config.yaml
norm_eps: 1e-05
positions: "learned"
init_std_down: 0.0
max_seq_len: 256
train_tokens: 114700000
Each number is 128 + 32 x the weight over its row's rms, rounded and kept within 0 to 255. Layers, rows and columns count from 0. Numbers have three digits each. The size before them is the row's rms in percent of the matrix's.

# layer 8 MLP up, 576x96, rms 0.207, rows 0-281, columns 0-47
106:091071227167077153081093138149110149118156135198126140170179153121145123109141129140153126146130156131150146095118115154156113138096081109150108
099:107068148157194104118073111151099084183112109148179160162113114071098149165129081168122081083073166163150124119078145103141116129201058080136139
107:115117083130144177097060107143118112122128078162164085130111138086092087134117080151167125158076183167127145077178114179147120171140112115145096
088:163110120119128141225185169128136113174166114151116129110151130071116193129102107101136123147134086089132111090131110135155047112142162088158155
104:180160170134122174096100105126092137133154069109166143155123155125128102177162129137115137170142157166069079150155135103119127141122135117124086
084:111153148135144070109100073131089071138134187074155121167103118121164139167111119143134135183115201196182171131112194198134183135136107117166110
099:102137119124125115098129198130099132129088129142094131151140138142071125135165133177118116152100103118147125163128109094152098126131160159152165
093:085112116134109150175083137128144136145129117154147087147138090138141110111166026156093164115129067207111103071117142151147133088110131076159132
079:107139145144145159133093166184121168110102121147087159171132155180056113179134101125138114099104081160119120098139135174118152130152102075161108
091:160131116116139151064139095128119118157134102125143117114094105064108131130101143160123151106131091124104132127136145035145127152155109078092111
084:122150145140154110158075201140141113135114211141148151127133166116105157110120130153084076093126118127132093111103154092120139114156166123119082
100:129127150163057077088141117117129159114123159131131155143088143077069102153157060157091129077113108156119202123088123167106137160146166089197146
104:138115086101126118143186120184072146116066098127115137211112207128133128168119106087130079161125129144115139061125194138090162127127095061164132
094:126076074115101140150117088171167123106143150136160110166138082115121157133101161131103128176119111082092120139153132104203131088101138132209103
098:112098138173135191138073094089167158178173129148129164126170177029102073106168139209124147133149170165118152114138128136138152081135155163174146
112:152138155138153166164113158122089110116077193123164107092155131189106135111167123171110130118134173089120112104138178094146144122181077092101120
100:134182140118157074127117091151110129165100069136095192158122168123091114131152111069125118088119114139096087115157161115072140130168144123109109
097:168164167124159122065074158193103152129145145133143155188138094094158160166139124101165119084147165091123153208110158127181153091180134105155138
116:090112166110136181181131149135129125132137079196089087089095199126167123162129150108106169145120103145117087106122135094117083188135102195128127
087:146116134107147139103114125109089139142107124189126114049135104148146132144112083171097148132106151126206094102128135101134170129100120097154091
113:157159108095161147101106126147090110149122181135148094086157151137176109108120085166128157165065142105144098181131212132163199170057150129130152
100:116113117093130108179172181085142133053105159078162114131124087146087096115104124178111139173137088179132132110102182166114125151166147139143102
108:127094135130109078146123134160093081112188078170132075110123095097223115102112099169158109149127173094157173130085102082114181170115134102141120
108:112120063124102051106087130194097138121171164086091153156139079145096144164146056125166116148111101155112160111083184151076151055163146150114134
099:135116155092130103162127074117109156136107096152128083101122179071065068082148156132120157081108084093125129115097131106151098178148104126121204
113:089089114137074089142092130097142135142151132080133132133101164152209116135126161104187171148103166154111080077185137122163131132141122128149113
083:110128133112120134107109140158175147111092155139085104098138109099124073143126109118120133129163038145098111116137182144127113154110147140113140
088:093086154110113121099186142144108112159133118079177102112128087110130122152118087078057131122122112061153095124119151130127140121168160106113160
102:176055127083099129166106231094131207083128141148112105161166136181115159144125140169118143089092162142075147121126111146172134087129158094148109
093:126160175078113092116113153156169175121212199130178127216105142133089154101168139115060089069162127127121166095120155138167085151128154134139103
092:127113135069111140119096155089131119117122071127138070108146121148095134144156141120121115140108146082144135177045127169141144165081134129168151
111:134128132079125121174140091113133201142126129155103193092141105121123149155135117145127158115187085099118124078161186149183110205127179142041104
099:093106135114159187116108135152101099107131166183102101121163111093176145149175099189146214162116119130170103146116113108159136108152180104136117
118:132154170042115158173105130110116149081114086213138085193149175131129194112106138175121116171105158146106130072179127150125106188169095126155155
080:095193139118113099086116090143085188142125169114081109149130116086091145123102084057106126113100116171171115143122129144112121120178079152065160
103:155143127072113117184081127072151080138168088114128140135120072158190154170129138124065115132104165142125056038109138110118074109187108112121101
093:144145107147160171106123140078137126195169047091079107098110136132149131097125177100146119080149152140129115131125127120120139166151106168167129
122:172122134092110102113150128108158148083180120113160134093058167128155145118132107169084164122143079118104106147119194120124162148078106155070122
093:091098137188112113138135091083137163090142127126126149097114162124107090164117137077214141113131132128075080077082089145163121118129195161109137
088:192113173143129117133154090125131091142162157131085140121089109132108141126115081169118138218189087144160053071095113178135149101060182133129135
118:129146134147086057102121169115113063083118122072106140172118144153099149114107067114106136096118133167099070135136158209160126147136135150210103
106:095131146124089120121113085118087141127106123097153140108084100103081170106132065123112116113155111072129115108113095125186165079095139087147162
090:111160158124141133071137174129152129128161195097062153127194113100092090139150128128108179140071133145140097175107115078130115110113130161110140
115:085096145134190095143172171070154124107108109089170086068082175147196148090129099145133131181146159091131144098099166086103156150045118138130146
083:122145150105107145049099142163090088120169086129130124100138148165066156101072146083140087151105091145173054113092176154128109132157145047048159
101:117178119125128160122082188091128093181133100203071088180105183085115179116141129071153123104069139132123154066120118123131115115133087170128189
089:127130154092162100143106071097186167081120099157127125125107141140151141101110155163125131103124089082155094092108147164159124172113117130138142
082:130068100146093146062072103202135118110102128045084130118106137176105166101132126143147076127083087129135099101242136109124103169087114140144093
088:110132095124089145140062150069080118168131157096135090230174158103116162109076196122117105094139095179156146137167163112161119128088138069140109
102:128133107127159154182142110132134123161123094213151106146141129167134189094129062146077115094142184134082144126115156065092100121124126174197117
108:143109129132132180091103123204135125089174126142100087157111154151132099088096120137089144117045078161085068127091141054160084124161114151113068
089:103120148161162066085094126099126117145059130126109106147164090085087162105162071173082077123072103189146129131181135114141106103106113096161133
108:121094107129121141073167119123124115093137128143130098134175135171134139132130106100153070154108167164180121089121126091153109123142104159125186
112:095138109140110157168130132080142201103127138073109107143169165149095162192107194165124139080187150165121144127102108161191147149127100136113204
108:130135167106148147141155130155129043042140055119097129159134137143177159167088061163121143093204119126094136085114105124156145224192147125122149
103:096136153164158125142162147098179063169134159120171168199161111092157188110106146150121115153135203123119151135147138115162199116122090143172119
103:023149115119147134152154131154107168133107109150168051161151207122138096153121112166102055096107179121125106134149101043095076162129107151125103
093:161144146129118073084187121119172076190140141138101139149136128216131107102129080131147143104135138122102168135117112114167134088090114140115068
095:107110178117145134155125134108143070131139177105161150151156150096208133104152106189072117224123146049139133143141109137138120132121103107123152
094:086114124101105166166148146150092066169171137111146101149124182104079164141099090128155076133130113132112160167103145124155097159127101175231122
097:127154151124150125103093082186086126177108134108137102140152111074196100105093133195112163146166106182131192136173192129145153131141213143097076
098:123089164101125108153123062156159115063095094121075107147079155115144098169140129158100130118131106144099179097092110071101173143158075089106092
116:125091171129095142093127145175124100112157077154106080136132153154183090167157114152216119107123150129135079167161163116093128127147124142128143
098:125133072154175135111082134098120125149097095117091144120106100100156154095110112139124103191124173117106168083145158168147189068132081182128167
103:153089159097079104096133132104130152109117069152135128125143216122115175164126113133142110121148126108102067111126087157174163179190112129105128
099:078182082110135147136107108121112127144119081119133098097110162129155161151161078108172127122136132119137114121159203189167171211109099101109096
102:059086200138151071154163178183034169115065086141168102154098135139078151103122130196145114077112111168070109117141106135161184133116120079090114
107:196127087092088200070143134088103096174124171066095147061135158139182137099165133162066079135152180126203130103115158143132111162130127155117121
114:124113109091146177167106120122131139163178111112105141099137120145111158179141126148177091099170098150117058143129176071177139151104119131049103
089:152113135151148157083165084125120063160137119165108120122088150136132120121161162128150146094090048186104087103100113117138176103181189125126158
115:117129143177107136121093176141096143105115057181126084153136080138179100121100053175106120130129159095065093120138142145170081169091063116098095
091:098121059154176111055179176068088151156142076168151140130138164179162162098131078216177156131145165148152116161173140099166159149162182114136097
091:057155126117119089191109074131110154106089145115157107176079169133107191129124132070102102088144140158151159121130131137144123087107127123137091
090:114127159116080131065180133089157138153130142162172143135162142076153121130158123129088155161131040139106139133101167078149170154165103162100082
103:130156202123103124128139121136160111162137192133096111150125133114143178089066087118138143081173078118135150124124144070124179119175128105211134
094:112146104150121121144100142133130142099148127106128149062135134171139110137103171093116135153160154108135155087141076127117095108117082172146103
087:064105124128118139101142146110116150121104110149126200158101157118118117147153193148126110145111193135118176121110127126140087155116141209130100
106:153126146114179178184138133144114123118158118136185118192110175167208176129121138145133196106124099132122124138135129109132147182103202170140114
108:064112137133103129117053106122132167131175078099098148060098105119116153151097163154121110196143127143147080068119137096130142128123148046114154
092:099179105123154152159163170099103137132123099125112108112151164117110144096102190111139131088149214093182149059123118138108141166207135185112071
083:154146174122178078126177091116121123146124096116072183129130138111147121112086086160071115059124192104146092134178118130168161072099152174151080
095:111079121133175133173116179076201120117076195157061125186130126117145121120169107127124155148146117175122104148123111121117086117185129178089101
089:086091106144111195108147100148125144196185108137157126100127169151147144182101188181160145135103159149107110102110129179178120207150095094133091
106:151159100087163130191099114193147157123107123099098127128101170119105195091108114082121132169138156116111103148180124112155088141172130153189148
112:128097112119112155175102182103112189081123112167113110118185099072132147104157091230165083110084140131128165148110162098081133130109183090101151
092:165107151116124092176160162149105148130157072127109076104123107126085105094175121158132135071082079072156110154128112109136139139118089056095153
101:108145112212146158080038165147131168081153148120169129129156127121097111119103148149118118090107092129086170071133152106142152151187129080045176
098:129075148151174141124091166180097084119126190226105134084157138133172149077089144127113183123140132146138129015097081131148132115161189145139133
104:118132133107157127120099138102089163092172109148078186076111128079118129143117150125139170051098125111129089137163100159140175146088082111048106
100:128162064145100059157086178111150167110162160123127123201103102108087069094115105130132129103131125122135136166103169166141137164132099139112203
109:229083140108121123175140152143101108124142136155118081109167113162125152125135078141105143164112151129079130099085128132120136147102142130141062
094:119128087117129181081062129108118125147142158144125173102129141128146191169126135161138098179132209147128084109145113115110090189128158200174149
093:155093167179211126146058132090058108127168147102153141127126189147102087140106130136066107179153125127110130044085106090118106123141129127133154
100:086118127114115135093169156112155137115171180213141134132169134156103186140124069091153124136150118120176093112106103088064178131115114062125134
121:120146083114181140140087101135112118111150122109108140087172169101148141081089105214131031109126129069097126115088096139117112091114101088078136
106:085095198162100145145158191177118106120130138111198118161128178123154112126181125132129080155103100095102078089109058108144126120082121107107149
106:147184207108149088108093120156130148145176110123173142164120205109118104088148169111100111165103170132150145112137114104174132139109164154121158
101:106198156132146140140154098108134134148136183175107134153167154083121120145147083095070154134137067119152178134128113122152135113182127096130118
105:137177156078138120158162120153106113110147096099113133138114093063178113142123115114104135112186079156071149064145156108130133193187060153087143
096:098146144120102177163117183127152156095081143132124147150158160154138123205155132146156139065078255179192153129165110121127159100120171122124159
107:134136196169154096188087096075126073138112117090171138131077104115135134119111071131094125109212125152174058102135146146165146092142099118133114
100:134184135082072168102090108095153120208168094169075131107170160101102139109155136159112114077068157120107095091145120135120198141135167133157132
105:149082118106138166142155130197154173138182101200116082153179099111098136142074071140159151176104087136135162136055146128181128102115115164142123
103:107100155132150122131120131144126108127176158188091195050146178065132098127117100148114083179164147175050136086106085109196117102153133135166170
078:098104098170101152029113192109142125096088204170143113140154189128139088112150142133179108136145075100130131140166104110133184140149159139085163
072:077160123187090124114148113105134076152148102128170116108202080146158236163143145119154177153128173115110152188137126129141103105101105118085160
088:075117130074147027118122100136080103090126095147132142150093084079073127153120099094145121128084127129117110086165129090143120124141116044165124
107:081159086143124129112119155130128130168178118174179116190174163140075167128091137108094176093136175142190107104092146148181132125150134119162108
092:164138133076128093129060156179102171107103080114108131074098153125117131119111170132122083112108096086115133091169143120133147202111045116047152
100:099109149125099152120061090119068132110180097083108099115139142165093094171138110144179118116092145103135141076180153133124178127080149094147132
089:122127153141143135131200144161066159052115101164082076152133168137072139143093107145158125109159128148090146082101132129101097131150162120142152
086:105147161133170134165125139201118091187131154158079105134140167118105079081121097090196106098118109125145101138169160174162157106181134126073125
109:133159109133124155092103101119158158091147160109094180116230149196089114190124105107108154157105092134118141157123150109162153157122150186142107
086:152101173113160055148114133123105147172085121124172125108081190142135180096142133148108127130169113106130157046189132089075191111161118086131132
095:128150160194202118041153130162102142120107064114128115159145103166122103107136124112136126091166116033151151066136133079126120111137188084145172
072:055118130182170152164130143136154126135062134154118092179184102191150101127162120070122183106103110121109114132132135133132204124092088186172107
090:101090119102141148090159083142120162155105161128141136108181114153116174100162154111127108110115121096147179036112124064142171133204149089136099
095:165148122142175069055098172173174120163127098134104178176167186111100117161120127095105138111110138144136128127183151118173147193185129135102162
134:160140136144099116165161111143144173152126144134138096126092150153121074108119141124178107138112120128138130082171182113105119121105142153132112
128:090118160128087063132141150115130122141107096115128092129157148138109106144169141204161098135178126113121078195146173157141162128189145101118130
120:112152160137123123189172137131142117102122119138113083054219122076114089129195177153148152166091111143162102093129128116118131090149112160156139
097:094156124113087117146116127109141079194100054087090128104085133128144206108153127089133147135186151174126133096128145074128131176103157105130113
094:144139112070082118109132184119055206131151156123137116111114123180104129161163119107117129163100109111155111111206113118132155121090105067132109
097:159142184104169127151160166167122091174171083095163163081154167086125189130139142085144127142070070103097120147154137128089143126143154119131123
095:051159077100069082078168128102124105156091136086126150171129134114139158120159075178138134122197239133116119122088133124146101120187134180111152
094:131104138151143110113195130101133115183128158163184144135135089137132095140162125170141098113131196087182128124120163103139172126165177151133115
106:122188158130147095110160153108209146122166156121183155152133127066174111155116171151147092160144131168144118124083199171128156140160133148171143
081:174151129108143134107113172146133155166132099118103144170107106113115136196150129146092097141118085141108016142103123183171124161148179165101114
099:087088168117150143097127134144119085169145097094139108118164079132093175146140072135096195096144114137141092110108135186129066141152086182235122
098:184160082086157156147133116157106123125122087105137196137134130131136176139085119079125112126121064124109074123129168169134174104089178114112058
115:085096148160060109127108108102139159129060108158141148146120147087126152137131129123121151188115113139124120126105170129099148107159178132105123
091:169115068139099116146099173140113153112188099128149180127125146138148171184117131175135167078130120106172095107189138121096118156150157136143137
111:127111123190100153119117122188116112139081178142170109170088149126158159142119131161121184112121109122113139189130187109168069095162084165097152
094:191144096160148124122154124152107092097156168101177151161134150144164111143141040101208079097117142189120111127107140111117125168121096142118082
099:112137116183118136127122149090165119141167155130116182124123147105012139154206163128155114102128147136071108166182168100149106154112126075121155
095:080147153127123112150163219155135127142129065089133082120137167114126102126169160105141102122141067106158115162090106148093125133175119152129159
062:115102134104122151168173110155108135097156104146117164143127087123128129107126141124154111144117152157182161119153093119088057094184099107135104
094:118135151207095125133114116161085108146124107164091101171104136140160178128083084096138110112132119128097158091088137119159085142111114079170180
098:104172134091120081117114138146122176143143127185137134160112121111093123166127143165138084158111078123111110161105101138171123163192170146163080
100:140100129158150147113108208161124151187111087148126181083145202102153099133143081136164069122097202105127107119132116099113091169113138152139124
095:083175132093062134127103138099194131111150122173139094180137110182140130136092122085090132111117143124155086081095160160171151148102147123143132
101:110131137207148183136130173168087116166179105133196156160158099128096189152130134137129057149103093106139084112133134123080102145139104140162143
118:086172195195154139166164183173121103145148117134157129097112121151143147106130140138027132162090083063116099139110113115122134120099135150143133
105:154051093161135140095148136133147186089157154133141083134119111096117142130154142137134128140185143176059162219055162124101147109090131130142123
092:134162145128115095142174075078133090140133130096087109120120205134190141124106114125187151139155139119121049111190173140108129139167139172137099
078:134164149115126138085111166131135201135151113090101136200120130127101122203168130132148181162098151091093124148153139082137174106144139163133088
095:116082186102132080088183130112175175168126028080148141135091174094166138180110108107150146131145111128112115096073129149115120104104141144151181
113:080081201187115099103141115135146170128125108091156142142128135135128146170086138186122122154120167116197202093113112131169149118154125186148109
099:199176171160142115132175152159135131137142077098116120171121116091088152094120095171104131117121146145190142119092121129133134075128136178101132
098:081116128159139118147123230129098082150138148160145162178138133053168181128101124075136151148089113088082126119118125133156098153144203130092227
104:087100139083149131106120115176163161081159165066090138073198171109133186074077115139180158155080111137145095147129136074108079136119123164135122
091:139094150058143151079127122139086124091166158099152116109127153190148102086151166103071132128115106114086076107152102129088166163134114140115110
101:139121136161092073103121157093169137179103152107077172113139168140126132120122069132165118155130193156111186083159143135131185112113203161178172
104:135148102111109091180166174104152131128064108178117078166158122177109144102174163102139074155097081136087068103157115118101107066110110127150119
095:143129137113161104165127094216073122078094127122089185255145135117135075169095147170114112097129104124097120138166145150161074089130135160124132
094:172149181143092141137162098148132041105106147169131077151092178090116116145159108073139080126084111116105120137135164155066116116095126158162110
101:144139132119110043045115156159151102132098137133145127102147194099125107083131069162091118113045142169152181113136111092128132124125144108141196
107:104102137062116110105097111114088081122058084119095087138197139101151121046103158154097124117142097110115098151160139090157105145193080122092111
097:160099125160118186122138181147147123120197077123167099103143154169125132115154117152134137201071158109093154081104116152172134144107077116124137
110:148153162090117070131177112127154143157148138137099136059165104116123139090063096129131147109152151098131153137121106153225134116136194161119137
111:134134168145090175080168121133131135166145134117188098096129132208175140122144173112133141130122111117100053117153114134155094109158108150089089
107:120131082124097124178167165136140139144152084121126135101060168164192166148194146142116157115162161055176101109111135112181193119099138095114130
098:108147140120166164139150106067177116133123118143158072171086089106077129156153130180115102166180150150051172109106168139133165146108046117082049
101:127139144109093139168218096173158131086123139101092114163105100125142186132113100130173134078204074145120122143168128148164101129173085191095165
104:075172093113137153168079138080139103197176136151126138127190118108107122122124120190111096182098139101134120110171112139162084103113166135104144
111:190146092121049144150164142104089096096110152067168131145183156123100142102134136102210089106149101117139113099154139108129081167116135148108110
094:078183119171118108153149153095149171186103195115115149168124212182111133112101126115171117076116124118106137147178099120191150099112120113112121
109:099168133177139056165196197127137116109129165121154136080117159115125127130176164158126096137136108168164135176122128090148130083165093109179090
109:151100119200140199156143127098155184168083169161115070111072174124145132048077113116114149125095126136101167191152185108171128132155165107129129
108:134151087111185117167147118150122096118085182165089173095131111115128134101149071167164111115099076152112087153055138168126119149069126162081148
114:147088126093112133190128147103103119105130137084168105148071115110061111139143137170170125092130123111146090075133125125108167139156127159099168
109:148149123135135110092116157131101078175203159120111124177160115106171123124105138180096152180153121123136139165085104153163143188022177121150109
092:126134135134121102120120104147155174099132113085176213114115176079116114118142096110113128084139112159091189087150111099112159101115117124138136
090:133122106095164133134139120150175172117126127124121124203127118107085118121169118104123139095091124122101119090120169123125142158161104123102092
073:146104199150153085147131121125156169073173124104053136126139137087042151112180135086116120072135100147155125098119135129109138157068134093085142
095:121092115126132085095091102124125071122115087132197112043194118144123176121127142107124107162113116149173130093103174112126132190134168141102188
106:089085147205112048085157119096156075123100202113123103147112152126141143102060103120126167129117122171149072099088128129143124110166144126150130
087:114147149155128116142097109130098132067166133134139140152146137143175067151119151101101102166116091135181188159124143082148159101092101080177090
110:078120158140111163111103143143132143151120056195185124132162157112143178157148176108171137128164155166103106080185150127158214136133095125110102
101:103116118100084165181164146104138083110146091127089154069068099089105142130126131105158108152184176080119150136128188110169107132068087179098124
095:110145107143132128138131064154137137098123183160075164185124086088125128142144150123116132113125096103079143088152093108111065112134132072132082
096:131113082166131025111149101166124111159167149150182051154135146151129160144109164092138117167115070059131081141155174182065143175094148126144155
108:072147142195105112136092116158121145156138113130114036160178153112105126179139103157115099090172140145152164138106109122182117080170137178122099
118:133076145168124147173058145176111147146159122164149071089171173112163133067156161160136184074157116112067145125157197089151142166111137077091114
097:108145117164108152131078153148089235148126139109090128156092180105103047150107153139146132150115081193138094102152145105153140159133083122137121
119:137106130117196118096172095092156132174180173118084091137194135131118112159094072146099132104172200137102130153136116145155109196129177133117096
083:158148148115143201072109129154092080151121149071159146196082146161107145121099133143166103158127158139106097129136089153130150150125115134197141
121:101227144112145135070104075141131104129145163153088129140129128123158206120131101052107111132127148198145144130095154155198156150178194150171178
100:155080183140130149108113123133119193174146054117093134165158146136089178087206112132113087124157067135145110114131115133080153116092196139127144
084:104191130124122169086123142132137087140143145120084124072122110078134167137147113120077094188129146115124170118132172121128202063084111058169130
110:088103175097153118129132117149082141094102022136119066149133121052098158147194156150094172133077110132165107104185104097146144191158121179167142
098:144108161118098090102154116138168136106174116132084144093108140156122151085148120188130181119100041143159046144120129093109165132146102153104085
093:121132141183066089146180160125122110155158105075149094156136113100144113115144105168172125148114127106105121085102134144097169143101110174121136
114:167143116181182074143106073050138144104131136147192145181151165147103172135192119098071142120092122162135150141111162056166128188118157158117103
102:116127078191115173185080090139088152145158153129154101096095100140167212151077148144187105131115161179092167081132143126134085176112160154098180
100:133119124076125102169107097209082127159132129064100083108126172175113129114116167110147118114183095128131166071132124154118163122089172125115129
104:113111132168204173146141133157179158101147146114178080089110102116058113119158098093098140168078082167125157106100109112084141064214111129146100
089:119124153183130131085127147149078187112112158106135129168121131181167175135124157146193074141038145122138089131103156113119079119081175120137132
106:137100140115116156188166152109104096114113140124190128112191150099122144105151051150088162161109162089111154170160145131205165113154119069094149
095:093129124086130091108135095170099167153114178099125164137099128136095136156148120104138142136112155144212097138142156116128098101192170135172080
091:134130165121119182111066071085128150108106171127180109145135241115100154168170096078128124134114116134153134113092115148134103124164161163112147
114:173145194152149117166141187119111056119172095143110137129181186146220120117176143088109086110138154135061153089177208132159147183188138125087183
095:167078067141152081142172116142177134092103137124108098129181178093168173074102110165159130124103189137103103206110141103125137144100086133101144
104:128111047130144130112177154118141128093145145164042077101112143083120091172129156150197166151149135108133117128168159134160069158161194176115153
103:109102152170116152124184144162141191143157078082145103080121188135110156163104110180114141111078078185129123109125165192127076160135134164169107
092:135148175117157136117174178137192081163172179088145132101126135096176108098081121104090119170112085128069139118145140117177148093166130163156153
087:133087106109099064070113097103148157125105074132171084174101148148123068097147107120162102098132113189077102080126115142107191108139164205118123
098:139141115154123190130118122098097162139174104115130139126128204156099138117155088124079142106147133154097117117111108122107101107126150115121137
103:128167163064145122151126186192111144110141119073078157134176135087126102125176137099134102117136123114110135129170136139101140096102140099077203
093:139150107148083078124187098142128159119168081154114122131108179196087131107124114107201113092177107096118098123122168136095153133126150164105131
101:125110139095132068129179102115142152103128096140133122137150162152074112127102089119126079069073155124164119092138090184114157085146161111159165
098:112164151129142129135191172104155092124147073114107119097167128119140163143122130177116182118139098189103055073069091102111137107138101145110153
089:092122063060051140096120090130091096092153066132177135056069140122126149111173139128128132190064142076108134070125107125110164158127123108114120
093:068099157156094124126124135089192147097132130106113112118124150126136149198071092157140111141101132128150119094183151142136099118141127174070091
091:152144096105099058136104234164107110159175126131171096162108150128141109138146161119149116181139127106151104103134157066121159074107142104130118
086:102078146167104109138082176117093104165106067157138095153115180149208125101127146182117111109086110138080121121064119188109146141111157150171083
092:104170130169114163055156151117145156168158101114131106121187155110145137051165128112165125138138091153128077105140147124107116097119105130113122
111:157111142154130120062094172129111122179073143163131144115199151134175160117135131135106181088077114149152154071142110117108107154191171128152126
098:102132115198105071161157127146096146103154178114124107092125146138116157134071163158143089128160130140199115124170145071113180115096082104089096
092:148075177058171084076127143176057166127161092137070106117179121143139087120137110127100111137123163147153104118158113133122122169127085113125122
114:165100133110142144146166137138097154127115116122148142180151197136156154135071140123129150061159099169103114114121157173141162198081085106080139
111:137145082149090163166180183098193100099148171169141164154140109113151127086111125111131146078120150183121100101090121139107107155143154177169116
094:134148168104145089125165130114185089175159172087117092147141198127096094098072099149178088129107062150132155098155117130108141099142111134141150
099:102164110149110124104148179119069177091059143206119192185150140133122163143101151083077112178173202154151153155140110126189161122134095168168110
089:106126165111127183216172110124120181125138117094132141108114070110113117177115186076063119069127121107167174093140168146165188144162112105138097
097:147154102102108093130046084140128156140119070135068108131105120091138099143121117146169100146118193187085125121115141116111129179156144176090086
105:100124149153134199191143111140110121129113167167157161116139222145090140072165104136108150082092139154088121141071126130141133113120137102102160
101:122094218134103097134193147143113104127180123150100150171140060128091180123090073086123165156145142160138126157137132148121137113083128114137111
094:097148110073132102081084154104053151154075135154105115121199134121117135153148088100112155057082144176143152159146141122119140112100064201157124
098:118116202123134110172100136121095215091105136162183137112136159092078151092152146127113150113074105141133180154166136143126154184123134134135152
093:131154124113182094105114136118119136124107151127096096169110194123140145079186072116106132178156171147086157156154180147126108143125176117120067
095:105166096129109172151147172136100122105085093138077112135116166164121121118095153199122151163145138115058140044096057146143140136187170147142144
113:127122165103058120117098045104112110188161128089100123152132103127145171127103094148139203121085148131128084157157123146161165115100141181101108
104:098114106146143148107180098148124110190143110111127147114143147138153134141130175110169130110134109132083147122111095070095182124167149103082142
101:123086138161115146064158122089097157138080124166131094131166119129115110091142082165079122157083112115114123127110101182155121099088147131164132
083:078129056123145167126099163123125125163111063168141090143144171070166157148127108112123073176152054105110159120146086097154098112112019106149109
095:085141165155127178180171109124120131122115167084084142154144176096068229134109038163116118147130054155162141101147128110114150125163140130157110
110:099135116129145149150141127116113115080127063169155105151095164091144121128129136181126189102084151114157144148104142167114112195128092098136156
095:097118108105130112079091121100136059102176122133145159179182186168126119048121105192235098143089133157122164140176133123133177107147130153180122
094:081139104137115155110157119121112108156132141137096125089157140168148177120160112088144102139150145091130135081071110100158132182090118163099084
123:173131089095109121124123117099130119142114136145117081162120121099107181094198102140138117096097135115052193147094184104131105161107177190124124
097:143144090169042114106146185178182135147143128125097125161110165148058160096142157155091166163146161093126093120088147069122143126043132202171138
092:085133154160119107145128094177055124135153132174120180156221058107135106104184124147176111108157138135130116146102227083118114128110197106130135
119:129157142112154146155101172117123100111135161157163178119138131192199152067102137183118105176164158111150121085131147174159118153136115106124149
068:093124088122067098080085090185133129098157118134092098085123177111118093152167127159137132133098110143144121071085129137108129132037108175125103
102:109142220101159163139141159086145128169104072109093126168126123109144114137140124071131120110108122107107126113127141135061112102084086143151198
105:128164163211070174130086116062107167132095134128114111189116143146104186109086138076141168099140097136114134090105126112078170138119134129103113
099:161175235147119144143133188083116084144125169069146124098100121148094127119142146118154094114184166127107102124132092081081159106109106126140161
093:134154176159103150107082158125138090176138120130155124098184131142158145071107074107079195111132169136144078185135146070154143098154130116125103
113:130139102113157177175202157147094151136137148183134180168164159110124198174130122133131133164124142113201153181097108122150158143116119120178128
088:115097122162093138129141098112109136113087158118073154109062084136133128163105127147168155114112136134163157158130209094171043144148159121185062
094:117149145159210063166125178172134104103123037097123138121097136105140156134148138086117121090122117131107113181122145100107132166132059174056117
092:126182099131145134157169114127128099164147168052101109107142115139127136164107064105136124093065168133142071108114106130171155165202157116085111
096:118131143086173155112127098106110100130135118133119186096090137124149189128019110142152168102108138065176107103135107149110129140140086169120147
102:122089159151115135106190148121118112158154107166141073078159131119064096128114129132111090148142116135147166094057110127170080105101128150054090
075:095139141138114137123109166106083179106164175145082218140192158130113112084148148130048093174118136167086130113145133132108099143097173119144085
115:103144105118150120123126149133142096119092156167092187083150125111136153170132109105150169144118149178119108104093149148197168118122068127177188
118:102125159118138183104170119113106122163142107112175136138142192120123154150112176125143111158140114071146111156168138112095110144165151189168144
102:101132163103152132159127157185092148094129128130107096064178089133044110126125172089121159131129152191125191152100166080136157137111180103070155
093:082128146092073089135103105081134099154116125152120128107194083114104158146137083106154083121139118140167097123146149064071147138146107118177149
101:115154152164084101086113101110114123139148125156060105126090172100114129168159169055069097124074102094165087114139145132107166124096166157171170
113:111124131149161055133163159143159054120120111148155163143145172135164138158172141136142126177146136157132129086148160154152123165162101139183079
087:158185121055083146160112178148127145134143071078143116121176122056136184147104112147091106099129182114109124107065140110144136133078111115135186
094:130099150115098108158128131090166113093163183142118104143218095102102119148105082153114111120129074159191084088126145112082166107166164113185120
101:133120185132109130121132121058138106098148083160110075182147073136125145180090162149100161096144139151122133117123124129152114087115152140096049
101:150196159133050144106170136127157119118114082129148101152092129108141122087132107072102141123119096094080123143163141159127137168136119138106171
120:147182099125072125104158107118119128120127098123139149076147098078116086169166101103128069113126121145142117080084134126147197105126090082134122
087:126135113131084099124162094167112115127101100158151090134165098170144077121155090076111167129112120078080153102134172100109163089162109183100152
101:104114117092110103125103144118126108136129069143140088136118155069109174155169176090093095146167151113151124110098105147199110107153091125178163
103:170123154187061219175103102131123091169138111161147182122105099140094153100115151089144086127142140133082120101161161128117119089150117163138085
088:077170190200133115138111119106093159158157126112116151121103159138097130194182115158130123126112168129091134147146181088103122143094135123050112
099:112133097143177096160135071139068077098100133151148149137195139107087149131104108124161192060106077180161184040080114137117128154124177143083138
105:064142144101100126105124135174128124100058119119108114129143117123110117113052146119106112144134112122096056091121144096116180124084055085109168
099:114101173133092191181101113178144170157224132104136150154101174144101165101138076135142051111138107135111129092145127147105144116121117089117080
098:099133111125104101151192123131060139151162099160053158135079150130125115111175118146085190087113117132186092108112118148151128140110156150159142
104:160130154178118175103065146131141141167129160130139146105164168073155111139107156155167056175119204128135123084101122062152089147096138114161138
114:088171166142124134123151120115151107142109118172142114174077137171113099124103090106160108147080175128140169143131154134149130109127167173112160
107:076100186147151116151124067088059137116135116120085099122125162140132148059158098058140193089107099161131130144181175144120127105161183108120148
101:083091113122137148142106101198094144147177085134143168137132142149114134093100145121151158164157111113106084120106162111158111142142160129121079
092:133129092086119158174101168139079163150133133148115131119060133128073129157203103128127127195141164120128155164122134090165150150150112081088131
088:164151122171096136141117113144113126119146058130135125086113173112134137187154106063105138164144166133082100106107070121090160161120175130174165
078:101104111104143109164180142161096106089069086152137127128093101141146134110111130166166159148115095151102120141130133113189086084172134132152155